config.toml
n_layer = 9
d_model = 128
n_head = 8
n_kv_head = 4
head_dim = 32
d_mlp = 320
vocab_size = 9090
activation = "swiglu"
norm = "rmsnorm"
norm_place = "pre"
norm_eps = 1e-05
positions = "rope"
rope_base = 100000.0
rope_fraction = 1.0
qk_norm = true
attn_scale = 0.177
bias = "none"
tie_embeddings = false
parallel_block = false
init = "normal"
init_std_qkv = 0.0442
init_std_o = 0.0442
init_std_up = 0.0442
init_std_down = 0.0442
optimizer = "adamw"
lr = 0.0026
beta1 = 0.95
beta2 = 0.99
weight_decay = 0.17
lr_head = 0.00972
warmup_steps = 323
schedule = "wsd"
decay_fraction = 1.0
decay_shape = "linear"
final_lr_fraction = 0.05
batch_tokens = [16384, 32768, 49152]
seq_len = 512
doc_mask = true
train_tokens = 138000000
steps = 4261
dataset = "wikipedia_en"
Each number is 128 + 24 x the weight over its row's rms, rounded and kept within 0 to 255. Layers, rows and columns count from 0. Numbers have three digits each. The size before them is the row's rms in percent of the matrix's.

# layer 5 attention output (transposed), 256x128, rms 0.065, rows 137-159,168-207,224-239, columns 0-63
087:114137080115138140137127168142131143148149133149116164079115129083128119142098067098111137108134109091125142123152082108148174146137157151135096134168099102153135111111150131139117139138092117
098:129136117129155170142128178132132112150126134150128149146107145109105085101142115148110187127148137141147165128136150155154155117115100133139124152163103104103126131168150135103136146140052111
087:143100100127121095132119224139137126139135160130145104117143121082161116122088099101109093092126106125151135138150095104136114143144153110136112091132128143105103133082126122131119163135176163
102:124110138146128141095148144130172135082150153090121097159121132133113132128154156130104140166159145135122125109147149144084127091124151117064180118138133194159122082092127168122131087131107085
088:138095155127129173140127115140146135154122114181113156151157126132135168138121118136091172133126152131107133138150167133067125112105136135149151187106110143118149143117112126130114120145106083
087:119134092128143119126074145140113117143114092226138099101123117136121112149161096121121127104096112092105130150164114140169115166135112114162115140137139110101101148136154129107126151160142181
083:125122135109123194091179114104139105148130137124114130146141149157117105150146148118123106143111126112141099134102130141132142127150092145119183103158119159137133119107168105143158122124133102
085:160119121145101092154124109159148131147124122102173096156116134164148125131129173180168137107151118183162111125130149132116144114116131087120144153090148126114073136175173111118138139179140099
102:137155142112124159129136144127140125130136170102079131071119153108173108131113134139149142136148100100204084148134098125184149130110153105144108113136122114114125161125149122143139119191091129
097:137139115118113139142123086120119132115136106146117151105080116135136089128137143132127185110140075130148091124100111146135170143134132123159146110170119109132125168113134134141147108145048107
089:153085116116134136088113137120180130126107113137139101117086114171158166113117097145135086162167087107120201119149144163103121129148161111113112134095131177101139150124093137076136159087118113
092:110138098110156133085132100110157135085136090092130085138107128133131144129105163119126123135126106085110122132129119086080114120148110138071147137132167163139140054087098144159141104088175120
097:099169094145141123136157176104111138131106133148117146102163141088133139151117098112134142103150117109142147134128105132151124139094132115178095095183111135124142145129164092105114125144121149
099:129079098139116111145123144124123136070077133159175148081153112144147152122113126149145145128127129150154136144118149125085179127089155159125123129106139167123136159128120129100101128141111143
090:144117132133114103142149082115126147105120137142164146166148120158114098173167182123145171115118131122139096160082180089125126079109130097110168129162109160135108131132161079127151131200112103
089:147107148155132101105147156111148121103132167089132113166125118144118147107131116129115106134126154135088127114140149088091126112121138095090139137134115181126124098083093139122113147132168103
088:107136130092139155118112133113128131160161116158098163066119124118116098118120117104120158121136109097148112132130106140133145170140119136164120115138108093153115136138172111128133119135073135
089:169075124194124119121108106163137142072125134115169128139150114135147168154158100151135111157121143133099169103106155142089133120083166178108130137113122154139140129079105165101099128104152131
104:132140156142128126138140101134104113115125152123131118144109153151152110160157162188159134137151102159169097147117137138143129130098105112144154134130131103089127164170137104124143135176087140
085:129117138109144168093101197121149135164170134132129123074173101145136144114089075120087113111115130110165134138117136110113141126132163119116119103126137131143125142135122114137129147147146113
098:139084153171134138129115164136153155086124141096131131146190094115110162143131112133111117162122129149075177108146155154099131133089162133146130119130122168134116124082087146098092104131146136
095:123148124123138082153133186123150122124087135087127095093120122123119140100105126119117112093140092109139143134122123118167138149157138090121111086143157113094074109136153123098130182138137133
105:144126159100153126110132125114128119098136146106090113074134167141129117123122128147126185132191131125122130110117095173150100156158120120144128123137148101101128116121157115123113092110086111
105:117172151113133097151153138135148110196127118096132117108135151137108129121125150153149149144162100147137080152133115175097137179135128076139151091121164132103128157123125148140102106144162097
089:127100130132144149108111166149108123130151129140106128061128127096105105132157096113076146119113100120106159104149093121139140168146154173119132143144096123122101137123138147130096116122096108
085:111079159137137146129115169114123115109120150117136105100128110142109096123117121166097178142164164179155157155114107139147097084175111112120140171142091137123161156152197110120139117094100124
115:116100132129137115123074158143141109132138095161113105158119095127137104103177123110069120104106102124154144082159133105159138128120109148096134131144119116094094087146120114127148137120125106
092:130110132131103132129129130118155128082140177085143131121106146139102129160113161136136151123181122121136138147161161133114145097130146126086161140142145180147117069122141167122100068105104092
083:124102135120124182124111107109157164066131149168081156136130124131140134145091113151137140129133119108124140127119134101103111078093170130143118158092108182140131155118087106144093086089098107
106:151134129134144144136086111146123116137153119166076138094109095115149124130166114124101141120071075111117125090144132122141118139131132112152128124124100115101094117105130162127110099115070111
100:147159144119132168101166112078122140147142128161088123139148124138130135126156167102130117145114167103109088106083136135116114162146117119131117109166133168134143106116156134122116134139156130
099:131141144096119102130120095143138129167112108105149128186109097165150133122117190124165115108122123168170082127150175129090184110107144113111118141147171100120058128170138101108142142178124126
109:144156106124145139128173158134135148153125155119125142096103143122125131138119138085122152149116109116144077132098120118136162128118156076126150116169092111096123161090137126126126129196137103
107:135136124123123148150176103119118161092149139111120152068128131139149133137130133143125165148133111123122071147092131124100136147118153095167129106147127128111152135093129134140125120174102121
088:127106114090106139092107124117132101141080088134126116092121109179123149089132104132127120110166088106121154153153146173096137141161105119116138105084107104107097136153116133115134166081088127
088:131135105124126156099105126101169127119152092088112115073111153127112148145113141132117104130137092114122144166105130130103074110147139118140143129124153172157147071113120116140125106085153128
096:128149089172163114147116203141156123103134125179123113133132128109089155158155100102081136145122134127103138122122120097137113136100143076139103142169091152122163154072144133157105122175154145
095:140126120134110104122100113125126135043106097150141146112165122138144152148115122154134126109155117133161124141146188112102148149096158139134101128141149158134111145105127131131106132160116157
109:124119135132128102143142160104122144088134156139146148149144155153107173181111135134138157138104140129145108140105129078106116101103151081130124139130136165130129132083175105157137136185182119
087:134114101147092114090112145107145115101108138116163148179125092128095131120127153109136102125134127119136189149180162099149156081126133121096099161094119138152098097127136147131127160140156121
087:113127139093134148130145106092115135135133141135069133102156124123142100093104143100126170147114130088117110114123122146098164152125111127152135092150109106113127142139132112116106112141060117
093:136112163131109145125100147158123154068140106103125118098142122114148140176123103159150108135140084130073147137106147132126103171120161174147139109102177158151141125120157159126110109114153125
107:141148166140136156134182093121128122118134156140126143121145147130158126141137109159176147165113096141148031166094103117126124129113116112138161142141126128136123156096125122133113106165156142
120:126130137091129158086105138118131126142134129131104134122141097100136114096103157105125134112119129107189147124162136135151146113114135147093104126130112116130106120174117085116127147142093097
082:114095129125079154122102141102139142092138129107102141109168150108118137172081121085175153157138100107121185114182157128132130121106139153136121088101146154121157118133110156122101109132136108
093:109131102125126086138113175137162093157101119132176127153121106139111128095160146117082123085137094094116147138135131146120168154158130091103117102155111081100079104158139141125146175131123106
108:162134126137129122115150126134157107124113137092101107124139154153141071107143142109139162136183154107147095133145097162123122148135085146128176095134127128086116123128151101109135109128107131
104:138138138125127119139148115102108147126148136218118154109153117108100122143137134095118163171125146163098122117124129118103128101119122122102157139101202158125143110090098141127073110167141155
112:127157103140073127144137165112092124106119101105089148087125109105148136115089114154143133107104145113141121160114123103084153146139137113144108129137148108110111113134107138185137106114123109
101:115122111110081126126104099128123096190117136099100132122126165068150149087121106156072140154118130114114124105123107136113143117113118151109128138118145176127120128129133159143085162150081119
108:125103177120196110121097111172151152092164142178158176113162108141083123135154150098124167117100150143092109133112132155099151171124132123133134154109119116121173126129082164107139120118157127
105:148119152170134134114139137131151158113131151118132101136106133134111124116119122181144096119152082156123141131138122171122089090140162175129144125126079136165125124134108072094154121136176088
102:117099121146140158103143121153132100154120154105131133154148185101131130143123141156142110172127111120139113162136131167178090175110134077083174122140121152106089142127115133107137126144088139
101:152123171157154095158095115120117098142126091138113137097147128100140112140132183143128188125108137097148089128140139099135102120125118098159158139116160153131141142139144136122125104125126179
100:127117128134110186128148184141154131151113169136133094128149117119105122085124154142178162165124078135148106134104128136172132151121130129119127108145089143142100141145155121164146189141140137
120:142136181144118120162123165114171156123101107097125097079133092129099132133128132133125151115118120141121129124141172108126111096130126142149145166137124151147168149112126120140152143133151093
099:136158101132159099154101075118122110128165124154116123119130129135099142150142175084197127130090140094118123147151122101115133122070114134115131125132119087115136142184156158090162112142143143
105:108136098138127123144113144130179132096101143119109130119151143131134168130116110171136134168140109126103114126103131150151128149114161089142149153078103151105064112109113166146089121118101116
126:126110113129093129125141141133140166115077120142163117125155107105168133114124079104104176138167126124180137093092148127123137146111117118129092092131139107159141138133178137152130138159138122
097:138125163125095158125142159115166134156096107134169113104189151129143126130173110141174180134115121087176147149094144142099088156110122079159133123115168089151114127129148119161115108119113112
098:137091152091168157128123141140163118079102154133167115092158098134107138100142086121113118144132121129152118141097120129149118162165159078122126091115139114150118126076113142174086160115099131
096:161114139140129108147147139124148112117136136148157107087125148127136139110115106164155167079101149116171139097137122138106102117142103129174155148147112148185126084127128150107145135085144106
105:156108152115174171134093126145163132110145177123158126146092122127071156122140145096146133111139114160141126130129069146119098138134132123143108124129119101120139109137088135121147135143180119
106:131089116110129109117119115094109144154113118148124122120133101094114121147133134109121137109155141135098146115145109138135160099135070156165112072100150139103155131140101159105095093114095152
091:103133093128120125146116153138125124119119133130153135103136131126122129120106112103137141136108185144112110154134120132116134170136091118160122064147177122144119088155073128180114145070112124
083:070133141094098140130104074158127119166123118085160121185152148101119122139144152173106147142131141088120122109158098128121185131109120119109130127125134149149118102110097193141085112124095126
102:145136127129134114122146094142125142087136119120107162074125109104123120125150130129118139075146094087119121132126136126101168124099152119152115174112141131114123137126172128057160122121160139
092:169136126115148126135141129092161151132106167140122121114129090150092127110113094111137148108122111132110155155099146134131084107161140140123109112150088119140114156142097114115127098144144121
106:142123123132157141135122132156136114151139134144151167133138140155117144143124127105137139169098153144134135152109122146138086173139100120104172124117124142123139132113096120176095150128118144
088:107092158122116152100137111168113128135110096094103157157123137109150105164150131136093126142154116128123129123151131105132116099094118174180135138095135137124117133117172134124156112159106127
111:130119153158145135098135121149123115144129148163137117115122162176139127166166137152135157149103135166141125153102115164166100156117147165098126138123102104120134173140145125172155156148145120
102:136144121129121130124128107128152139091124131083091116080100110142119123101120106156115138088144104103137163125108151118106122072141141102142116149126110114137128156117145120106175097148142089
088:147114150117120139117132147162149116125090109129098092124136130117154134134163172163150100149171107127145168151152133128136130128094143132152137149130133129116138115111172128102167120145130123
098:062131133163120134137132135122148122113140128104137133103129155143138150144132120110143144163097151150120067098118128147116094165104152095109149131147113136152110089093116167162077146116134126
085:093145101131117159102129114138169182069102146118125109110140106141118157093094084141149151146150133116159128106095139117142143099099104120146102139148137102155139139170150100133148103131114128
090:068136153108096136099159119116125145186100122062116123168121185144135148189150144101136124147112128130118113124112096147128120142091108116161142091113158118108144121154144113139093117156101103
100:141131115139148087135139124098139140075145147128148156079159120156110155101114105120116153135098129129127084097101157157142116122142139079098136121158112107148098127113115122119094173107112141
091:140140139107133139124150104064137143128149180156115163080136123137124103120125069119109191087090168128118098107106119121130122101156112126134147170136106137125130116124139146162153150138104077
083:161135149128126137159155105123149138084155149139129125095101099147105124119118116100166125097102104123137116148088115129131124122170125122091133176130109079119101127127157085117164134109175111
# layer 5 attention value, 128x128, rms 0.0632, rows 73-111, columns 0-63
085:161126156108085170141103135095121102121099094133116153148144117123112111166124163154139148139121139139133102169140117145074124160085114119119125167114176085148117123158080158161114119150176101
086:114180095112128114116123142104118136135146119091144118110085097143109116160116147128153117140148128099114091121109096133121120174119151125107119113129171115095139113130108149132136144128164138
090:122153179084132096147140120125160085146158137124122106121142142107121155142118159104138099143126141153116108138139114129103138101066078120130123098127117110131086126110135151109123136136159137
095:135144146146141125074133143141124117157144076141120152148098107130150083161150135096120112132097134107141101155146121161125100080129141148183100142126163141138096139165093064109124160107110114
080:153098120155140161117116118111100152112146098140136123112083097128143130164132110083124119170125125154152140136111105161147123133173143159124115163107182132144110168114120117154135185208100130
096:136197146129087121145137112141142141119134104144140118118145153151136137157133191114149120135187148180131151114119140128133147100101105137108126127125145113138085137135141141141132150120144124
083:068118100128135128131106132139119147117136155110137141109101144119127176121126084156115132096132081096072154143140123133170100113087134150133135128104126131093100119117130077106139116155119167
088:165138130097177108126143131111123081150154154130133107116173145148140103140148115120137107143125141122136097114154080127136100121150082147101109134144126126125164123118164123103131150133163165
094:135103101129120131119111133112138122132110128162139148139130128148134110131119140148173145129147125129117114115167088165162113140112093166138155150124141098123103157090146131118087109186144109
097:165169108153142145117099124130123130134096122126141188138115106138117113122142105144161125115135115136091161103140132144163102140116140141098143203107158139115110164135107111095118167135132089
086:171165129123186148114137122141082146122159104139108131114127137143125122142117117054132159122185157142152125124115135094119119146155069123106145156130101187106149077157123117147134086129160102
091:138104177143142135127125116112109161105148084134104124154095101119111124115143118138084110146107130180162170135138136146150122100121154109151133156146144164152113157154125112112105140161099121
091:116150146090115140125102131143140177130168138149135105111128124119146120124121149138171121147113117095123158102162138148172157157102098163103160133103143088112103105089141167145128104140125113
094:181142147113154147133160095085124160158171146137144143108123137110105081156128102117145095140070135136133106157160165157125135150133104129088124187113156076138136121127138119140108160161148121
095:123137128134160133111157130147136131137138156128134129119119094121121129121149141165154102130107136098095143125153149161166138108139153163142144151122166114124180159100137121139105167163095150
078:120105172128156141132159142172125134151155127153131120128120157109163099123129157093143160112124131113163066140129142121092137078099167157158174074142118132101159149141111107130156117118104151
086:156137092125108166113110113127135116113135127128131164132091146148096156149133118156164112122145123174109114145111104133166103142115121128115119180118133112131132163143123121114125148168170130
082:153163171128095138144143134082098144136069134124124121132133109131108133132108116108091137115100111124143146169117161156112149103148122128123094207117147140113081102161109094164122133121105106
093:116113069140146111090120113095145164140093128105153127105126118128103145110085121103168132121146106121071172075142116157174105130128127142105134142108151121099115145125177140088140148137107103
099:155087130118116155130148131087152111113137121132124143105136182141132112185140140110137119151116146168150086191120139124093121116083102134138139166130136097140138128107127166118125148182144133
082:157159162146126154085114124145157130136106126136115132124121129114147136113128081107129117118106151125157099153127130124120138134143129150154129178126135140145051164135120114172114122112102114
094:128186167102133104139131150135124101134172155161109103160181162128117136145140165125149125136134137121117088099165119108135112127100077149123158099142077091110163106154142153122135085114157120
101:134161094126134151108136127154123117152153062107130188120131117120095140142149150136124143119094126148104143113120129141185100166074118116110114146126104143153091119126120127077093125078148108
107:123094074130108093097129118128108124179136178127142097118130130143125124082107121156154105124136121136111115117130134159137109157152130152141097131113114124128150133148144143098142152116133176
108:163098125118164164134146118154118189128148091118165162113136089140165133133175154140139131114122129097138167145133091142129140117190098097151144151159104128137130089152142119092102130080115156
091:081122118156105116119146128134186134109132086098123077164139124124073137094119094120157145108157139103160151121114076137151129113159173115142072108142113147169169151146123134168151155097121119
105:097125160141109072121146117114097096132162115137104080124117107112111109091155130133134149119124135155095104128139101110146110118101164106155153126119132111143124131132132118073121126149122140
102:108151106109071138100111111101089079117094125129120169141105144112125197132097134173103124146097099128117128108114156140137181122129138127131141140137179140075109131117153127105104107160115133
114:185129153107139183114119143144113160120121086146150156160128145148162144122109104149075134158134105153119139110152146136103143120114119144122156162112195133135163147152130121124129175146157117
095:140110109111074106129158137137124124134157139147132091130112101155130114125115131094148122131141142164102118099157095108113077132149126169134107121165085105101134143174110138136144111149159098
107:158141134104135113085096156132123166092109103167107132099119137132150102153096105116048107150111122132153153094133136145111116116106127123079136109133148076107133128125140132191096107118125083
118:109088135132107086103170111129104072122126158118108141133108120128146149119124153140128075125116111144099126127129140095138122143141136109125099133188109120079050118134117130109122057166110104
092:139199100156121115101152153113123116117147142156123105115164114133164084112127095118158160114118118150121149117126107151137082164116119126149155094127103128158158143133106119131116096153141128
101:131123188124144115130167152131152145137138141130163098154148109136137089140127133057093128148152117087123160150112124127133126142122140098154122135121147129152177160125134156111158121103120096
104:136124108138156138125159104146102122142112150137134083140149136112148168123113114119104147134122197092122116148112146080114135121104120121078120135118082125126073084094116107109158115166103069
091:126088142115142113143143125111121117140109154120143142141088145126163138110079121121093122151071164122118107096107113140111087141115087160162141145144085128104106126159153127152148178133129092
101:126134136134161098145128098136132173137119158144114163117082124118122152143131144088079122140140151132100102159154170138120149127126118097101119153129169149131063108124152134109138106095105099
091:144117123137124102112123143107163128157097108148132112103123137120088149151110136106157109126085126154099167123120131119135124112111120128118107188108088116142117128110145153135150083168091082
095:142136131140142136121140122103071107170108105136069134100118082100093134135137126156066130131109120143128127084119148106152157122109137120100160160114138114087120116120137083131138127157138138
# layer 5 attention query, 256x128, rms 0.0644, rows 192-255, columns 0-63
107:151091098121129139124160150136122127100159121122114136078128137131163168128129140137138108139114160127126158137178124144127112103080112147117084140122144111144136120121177123122073138096151119
090:146153159124126133145160145109082122137115132111146126088125114114160104124109108125108130148147167135161142170156152115144136130125139165131156134137128079127088164100156111163131142132128091
106:141151154112148138132163142133102152131094103115135105129146120117158112130112141119112146157175149105182141152120110112155152098107156160115133128141121117130094161091185115154156169107128114
101:122131164128118143120120195093136135170095106122120145201146124148188134132098133104108150119145137130142124155149128125139133090126101114140128120137129131127117182125140131160121144128108129
079:102096140131141124146092147121085101093160140125116167120099140114102154122115156126147138083104112138162086116185094142110181165114110146143178138123124112126148130105139084091118108118147154
093:159089126135165157162141136117175129164129114130123144142150101170132134079127107110128134126111135180114096138097130153101134129160122110149143123127109099127129106169097159104096118098105123
108:128152122121157147099095055129108110103173183151127141110107145127091106132109120109132068160142098088139134134128124128112113145105157179104128105122105132126119151094155116125176136122136140
087:140102104113147162130126105106109152098176124089109138135131159089174153159110115149116121185143118119133118116113131119133138118107131152111117139122124160151169093117137115082118129167161142
099:130141141137168142130125144158122064145120134126153088129145161150122102111132123172146153104134163141134077168109109113161131119151144118136134134141112138117121114121095112114151134119148114
134:173120180151126130171135174145124141158117149125143170173177076158131121124126147130130161102169179140121123123129138158105121131128117117120094103136095131134129162130111173129138127122102142
107:115171098142105125112189114105160128120081094097127111151141131097156135166136130152124126140143108090118140104125153147112148096128144143102097093138182128157107115096144129105138113146133149
108:135094149121133114158149134108119174113117066097133138116104118106130141144163151109121172116120160141132131142136142152138098115154093142138108157119155093139130095129150111096099140107114150
137:072141095100116127098136112101118137080123099117162134115084147105156129120113137145125112123139129110126130140117136108157145165147121152154162141133186161123170111116097097137101140168168119
107:113177137158127149081135111134105122130115100131148119136083115113091120104133121123089100124116100133114155112123110137127121098138174127101090125123083093132066118139128121125177091096140116
091:100131084107104108140139173145124158162146124104139135101112119146114139068115130174092186112100124185162163149134143153157093137181103078158111112162154105164133128123109163168079098150123107
094:115123153138088157158107144147109170124121170117125127168154133145136118130166110113158172097170143128091131119149129131137149093106145131160122118099116133121095136137091104120140097127107123
113:171144148146160159123115088152159148127166159115146130117136093137117124128160108159154122150147150131164117154115139150124120130136120152139132138142111105165193106130142148124152119118139115
107:122106117099136153150142126104118136089110137091135128149163121113159123146148093145128128174161161115177139157145134130152151124108111155115142115154119150142111169081143095148162113114124129
082:110151139128131144163140103132107113101150141116135148093127125115164116142127100149128099152179144111179143158147139125149110096145140138089145139143115142163102136067143126140169122128127122
103:125139132080124141124102112120118124090165145094131103113122126102157128167118090164132098171165133115141134139178142135118126120126152149103108136150161166145131161104151119136154131167133146
083:147095134169140134173133148153158143168110139167119130123130111173087145092124144105134163104083130172118091112151097124115148125122121097135141146135124101129143127158119116127135143108077116
084:105153156161093106111127147120132103127144133159115107121159109143086132147131162148134111111113091125133126099133123149092126177144131116127175164115140090128140115142127131134078088120132135
074:132083141125136166159109124167125165152182164139154130122154118162126129117171110141134116160123170124113112128141111136124126163113134127121150152086149085138126124124135165128101139142088116
094:142095153183106130166120156168150149138116116122096168144103142151100105144132147114103177130148108149114098093141123074125151104131156129155094150128150094167098094142071127119080125157114126
098:096106141094165132143139122146142149076189106102161128111096144125113114106158121150140142142107141179161138144155113118124108151143119151128168131134156090145135132100122102123099166100135113
121:145118134156136089138107148171124082141127113144077159115161093151135152117168114199148147074109152140134134139126112157135116121123167115120135145128076162126091146129112143143122134092110134
093:146113124116158121132163112146102159168091145124117158136138144102120125132135103104118172126163126118141103123136127124129148144130148126083107094148103087087124119131158151154130114134128129
076:126150109083148122142131127136174145087137149061179120118151156147120104137094130142143111146179136158122145137124148119119159118182167132155135116164152114121177127133127152164097162088156091
087:117114101099078131121111138109136137146105138143096128138154174122143105153114098093141113184164141078088124129128116146150140128100071111137135101100209154102119113155110125102140105173123157
094:096108125122146107163175128108149124128118073135122150121125117135124122106123133093123184129146136099166094162103127093101118165124095175120169141110123120104145112105166119118149150095137143
087:148103134163099148131147100143128093138154080163074154133126142102129149150163122104132097079131111113141154088135101090076110112106150170120142128111149116109085113151144144108145132157140134
114:132125122192118129117125068126149130136147090139112150146090121114109099156147147138141102118141108124162098136101116137130129094180165181115120122094096116137121137138151135126186159097141112
089:127125105121174147128095169121118111122184152122105147117140169131149130161105146128123107143105149113153103154174087155111127124058105119102109151112141100159114145169176146143072105133106157
086:129148142135126131160176172134107114148149145108137123134130131090146093100082148132122091096153110128131155170175142113129118169080117112146126163096139134129077132105178125121151121137102103
108:141134139166136133124139139174107077147110123132144139153148124140128109117109134111090140115139096126129127130127128094116109128111169094131093170110079139134064122104147139140182112138130087
113:154110128166131118097135143174106077152107119142114137164135136146150114124138157096104150096128097112111146110127095104112107112114148108132094131107101127122077140149158115137178121142121113
098:123170092107160132094128101086135141085145171116141131123092128086112132158120118142102107184118118120119094128133171147147147123118134135117114140144166129141163118137125108115114143140136122
106:151129152176106094161146122154135109171101123141156109139166113178115108115128133081161129134131130165098106127106129155133104114155117096137114095118107119101097127138112176114127099120104114
091:123153110099136142123118105061146145075152147148184133092127145107118128143108136133141119121127116110169110129152163169132163106159134184149155137160136114133129134070153120082130112116150162
141:115104101095131127097151088077113123089150116100122129119144162083140156146121138129124110174126111097166139138120142127137135140125129165104136139143129159147130136106143076137146131153187167
091:096121135144114159144119125150090097128135142165141142098149126145091108080159095168117153153091151184133074148122109135160119134115178106113105133146121150113158124107088176135104137126113114
101:121096123114170141150163144141089151117156108138162133087157126154175110114154106167135121091133160156126109122129111151130115133145142139124123120124153124104182158084149112093117138122132165
084:157110126134111137133143160122113108162137108108118178157135161095144114131153144152155119111177124040112122081153161133100180146125103128144122116100137124114108131094171157123149125123112170
123:138108161155114127110098140152113091147131122116076126153137159103107112142138126137121145130143119145144130103178067131090111099086153148124101130145144101111097133161137134098156123163115120
103:147152129110144143088103118152140103158129165127126101169131145143141150140126123169125155118122098118132116089145152147121143131108143078145127134120106106116097149185119143137133153147102120
086:136126133143120106115134129093121103156143138127107143152122129091036149107105147116111160157151120103118140140144084124100144128182141157111087117131125119112123148114141140138176134105111124
104:090139127107102081138156130111131155123114108113150159087070134146119148136112134101152088156119146137122141155106144094143112185142103125138141128169153136111144087112133116180139118145115127
116:095140086124108122091147097101128099117131094147145119132129152082137113111145167117108115168124120126129167145140122119113151114093094147152162145117138117150116086122162077139084132099173168
084:147130152115138104168128136122125103140171141134164126124150141141118130103114123179139161116147125131149112156120117134130100167185115131121169154123097133134107109108121140145137103115135122
084:124115143103159127149157146139126126124130138098158132110187107119142088131139081147138115173134152135155131153146140153162132152146138122145178120138134148145145164090116149141096125091116133
086:114131137088146146161132146113149141063168149103150160071136118127133136139141117145143134137127133126132141122126164136145167130142146149121165154126136144140152148092108163121122123133117131
095:119126113085150130143119128129133140061161148084118142102122143110151138157102131164128139152137136103160127136153202130133160101097173156126151120145167139143122164087119111120132134140134128
105:137138133165127130135094130150160121181089108147142136161120104155105121105143123100118131099124132150109110108127085143094148144120101082157125132127122103140078114188117159112098139095103134
098:107112111098127151084130111113072104155135118115162070128143146138124129140112126097131096149120094085115170139116116117142067160107104156127099124121144145137132117115183064122134131143177174
097:132144150144133130155109157176143151167134091114154142145128100158127110094136140135135161120148144158124094111145122128116129119131124096176151126128156090142135089134087189123099140113095099
078:177145112145120110165124163109125145144107122087088185144135118117138157129151185122128185160156146114104096130164160083113174096087131153129111141120157088139078116139113140134089152124114138
089:123154109136151122154123138144133150126096115099171124130104087111096120123143110126139109115135138133105139119128113102137123186137100100149144109147166135127089081113120147127095120095095127
126:195125139144149128100127115154112111136137140132090146140134125160117132119151136141114150105130140158119100120138136140105127097137210114109121130102080129119123150173103151136148123156150108
087:131111111102130155098095118063091170098125175137118143132189135128147141137153141113115129136149128108140158110140155149109140083135092137116110124148092117103101159139149130140124117078130147
093:098182119131124108177139180141175144111094126120183134115139104122121134145121115110143089109122106149110128105119094137132127126116099117142150118131129141123091075110117133147087105075065144
077:110099107120127142083146118101099085174107125154105113143130170141154120146135179108124132173079123103169134134150141170144145112089122147076174148128142139116126156124103097181122131172143123
114:164169152185121116108145090144169101144146167126124141162137166175101137164159142064107116111139118139132109088126143154152153164146160124091162115109142172087121129150069152151120117144118099
093:128109132128106156096119087090139127118137124161089146114107166132140148143160172113134109126109143105143126110138141164102143112167147164087162167135132139097134144153173153107169123168170161
147:096134114123131133124137091104187125103161114135157099090097142111118122134135133124123086132116122112137153144123131167138127155169112159122174121150147133155131106092148131102169113115173135
# layer 5 attention key, 128x128, rms 0.0611, rows 96-127, columns 0-63
117:126128152150121119133086129162140118154116123133134123172126125166103138131159156137111161108137106142107122088124101133082166141142148080157125087138130128144108136170105125103115136102085106
117:135152119145118127134132115187160129156155175172125133161121121177118103136128139099142111105165123124148112099050106135108136125132146093132118155125093126130127140156133153148154122123121124
072:133141140110102128104140077129108126186116131160156128117133104102127139137166143129154106133126117132118146105040169143148121125130169130142106180135104121120119186157094152153173158121122136
084:091144159130113158115127126136098121144098108148083083171171137120071135128129142109119168076145063121130136101101117097108124133151150098153169103145112145092119128160117130099138108123135131
082:118093105126142121101106145104110156110142113082130150147109153108102174131127073123106135125153139100123153107165124142120156074147126146142095145145122126148072160169139149070097094116138144
133:118136150140132150126111167155126152161118162156113095146136109172097104067117109125109156113125133159124093082132106124113152141112131082086142127138121144119147140140087151125114143145088080
093:134152106143122133132153139138112102087141134124118140092127158087130138166135139143128055155107131140160152176083174121136130161153129161122105144123140119131104114100163079090137143109104158
095:127128100111129148136081136147122130118148102129120116150154136096156128175106130147155101158133088105183167151106115099079109105093123130154104131138139111152107133139158094109122107129095164
087:142136152137126131125134160149159132117172170165135146144150130177111133106125094142138196125104150133142124132122125148108131120128140121095152105099066090137111130101095122148129104149128143
096:090113149119117136141125122111146117151136152150141091108125107156145084107061121142164122130140148114129150111104102151146129088155120101125145135133128123135081098134138125134111137146114123
089:121116165118110112131120113112118135167109118159137120101069143122080105138140168164083134128151112130106124161145141078104115124125100124149136142116124129148144120120128110169133095148122116
079:128159159108161154116135114114132120115091145152134110167103153120127133132171111109153169125169115130102126078150131157111132129154146127148126116143101133185125139179136120122123093121173110
098:129135147165131129154111176143099125133118088100110148158128091094112112129094174132164158117129111103135126103147113081135112141092133132165140115131139108134177115139101147096112118143154079
093:135090070140154132104155083133134133147118121154126121103111157149130175144155096107081112159143121164134125148126154133106145149124135144107083148154108136134110154136124114123150114131138124
085:143126113131114118144087091106140160111170176118133122172104100125120089159150089153112154126127141121097110090129141160107135129150160166089143106135143139109162126101093131089107164137144122
083:129108138121133120114105141142121114146113088138152148116143163153116150146151123183122125118145089157124161113131121084099156146111125087145102134136135116101073159145120149119113094145116167
103:098131095131084130119139094079119142101095125121159145074108157103162113147074108121132062172110134097122158119086141139155113152128119154125128141152133144086135142106113141137138150131152132
102:133148128124147121120151119115126126129121143134137122089142151100113130141081147152154061147092142104175132137092125118137090161105176128126132173155142148127157109100140150154146134154169132
109:131162103130125139119176128105106125083125129098134144106135159101150096170109126147116076153104164102146137168137140119137082145117139171140120134128151117163150083080141100130134126131160123
104:116136121137125128106138123081124126092131123070134141143137170075169132193115122128157088164139114097149176169150124131132104136102101163140123149138151117161139102102157111113145116125176136
111:141132122121113114113149135142141139172097111147115139109133088151112162066157126098121161095122142151095085099113147138132151153154135095120124120110123109078126132129071149143115149122085121
086:109058122151108118154103133177130124123151092110112155151128093112103140133145082143135105097144153123147164144203105074099115104108112094142120136164120143154107106126172132108154137100135111
120:142149153149109117103145138161142109124105147146164135122122109159100124097121152096133135105097131143077100087155135131134154130160144104134135120099110140090133149150066180153116134133124108
146:135152143143110141130073157159148139140108139147140122176119107176102111095145112121116150109122139157091098104116113141096156103145138074128134109102144119121145142181087174133113130129085108
095:128149108132086100098201101110134123113136114090151115074132176146171136121135169119132112152113141112114138099113150111162126135139110189084137137118118147140152098089090124169112145158148108
091:124101133134121151158102199120151139139181108130134157115129112186140119120110111118130167109103131143122154140131122116152119100134108120163181156143106094121117154135119174110116130120084115
085:138142133135117136100131179156105084155154104130148138171151118109124117127132158156147113129146135154122137121109117131127148143118135098162124152102161136094147152141111119110146138156130116
098:102155114151111106120147104095118137152169171123140131115148108127170101114104093152134126133095176121112110099099130139169116115136140135049147143142142156143151101086083120182118158157108117
089:113136183116118129159092129155144082125096118140133131153108133130092101148113155121156129132124042140155128100147117131099154129120192113148121126120120145134095141170128134108123095151110134
091:117119111096132158131132189112097147087137135103099089103144096116115149105129109129148144135086143125101114151168131144184090124121132148160108115174156127111164099121077133101123127147106102
081:161089112131106167157131157168100127095145050121098064147140126121126092131126131122120106120167110148134130141148132120094131112118096121157147131109122099124118132169154116066114119103092131
075:185130118142109157187126141156096104139139115142074087110124150133132114145149121112119108143153167134154130126152173097120101140096147122125093152113129115179173131147144107125112166110112094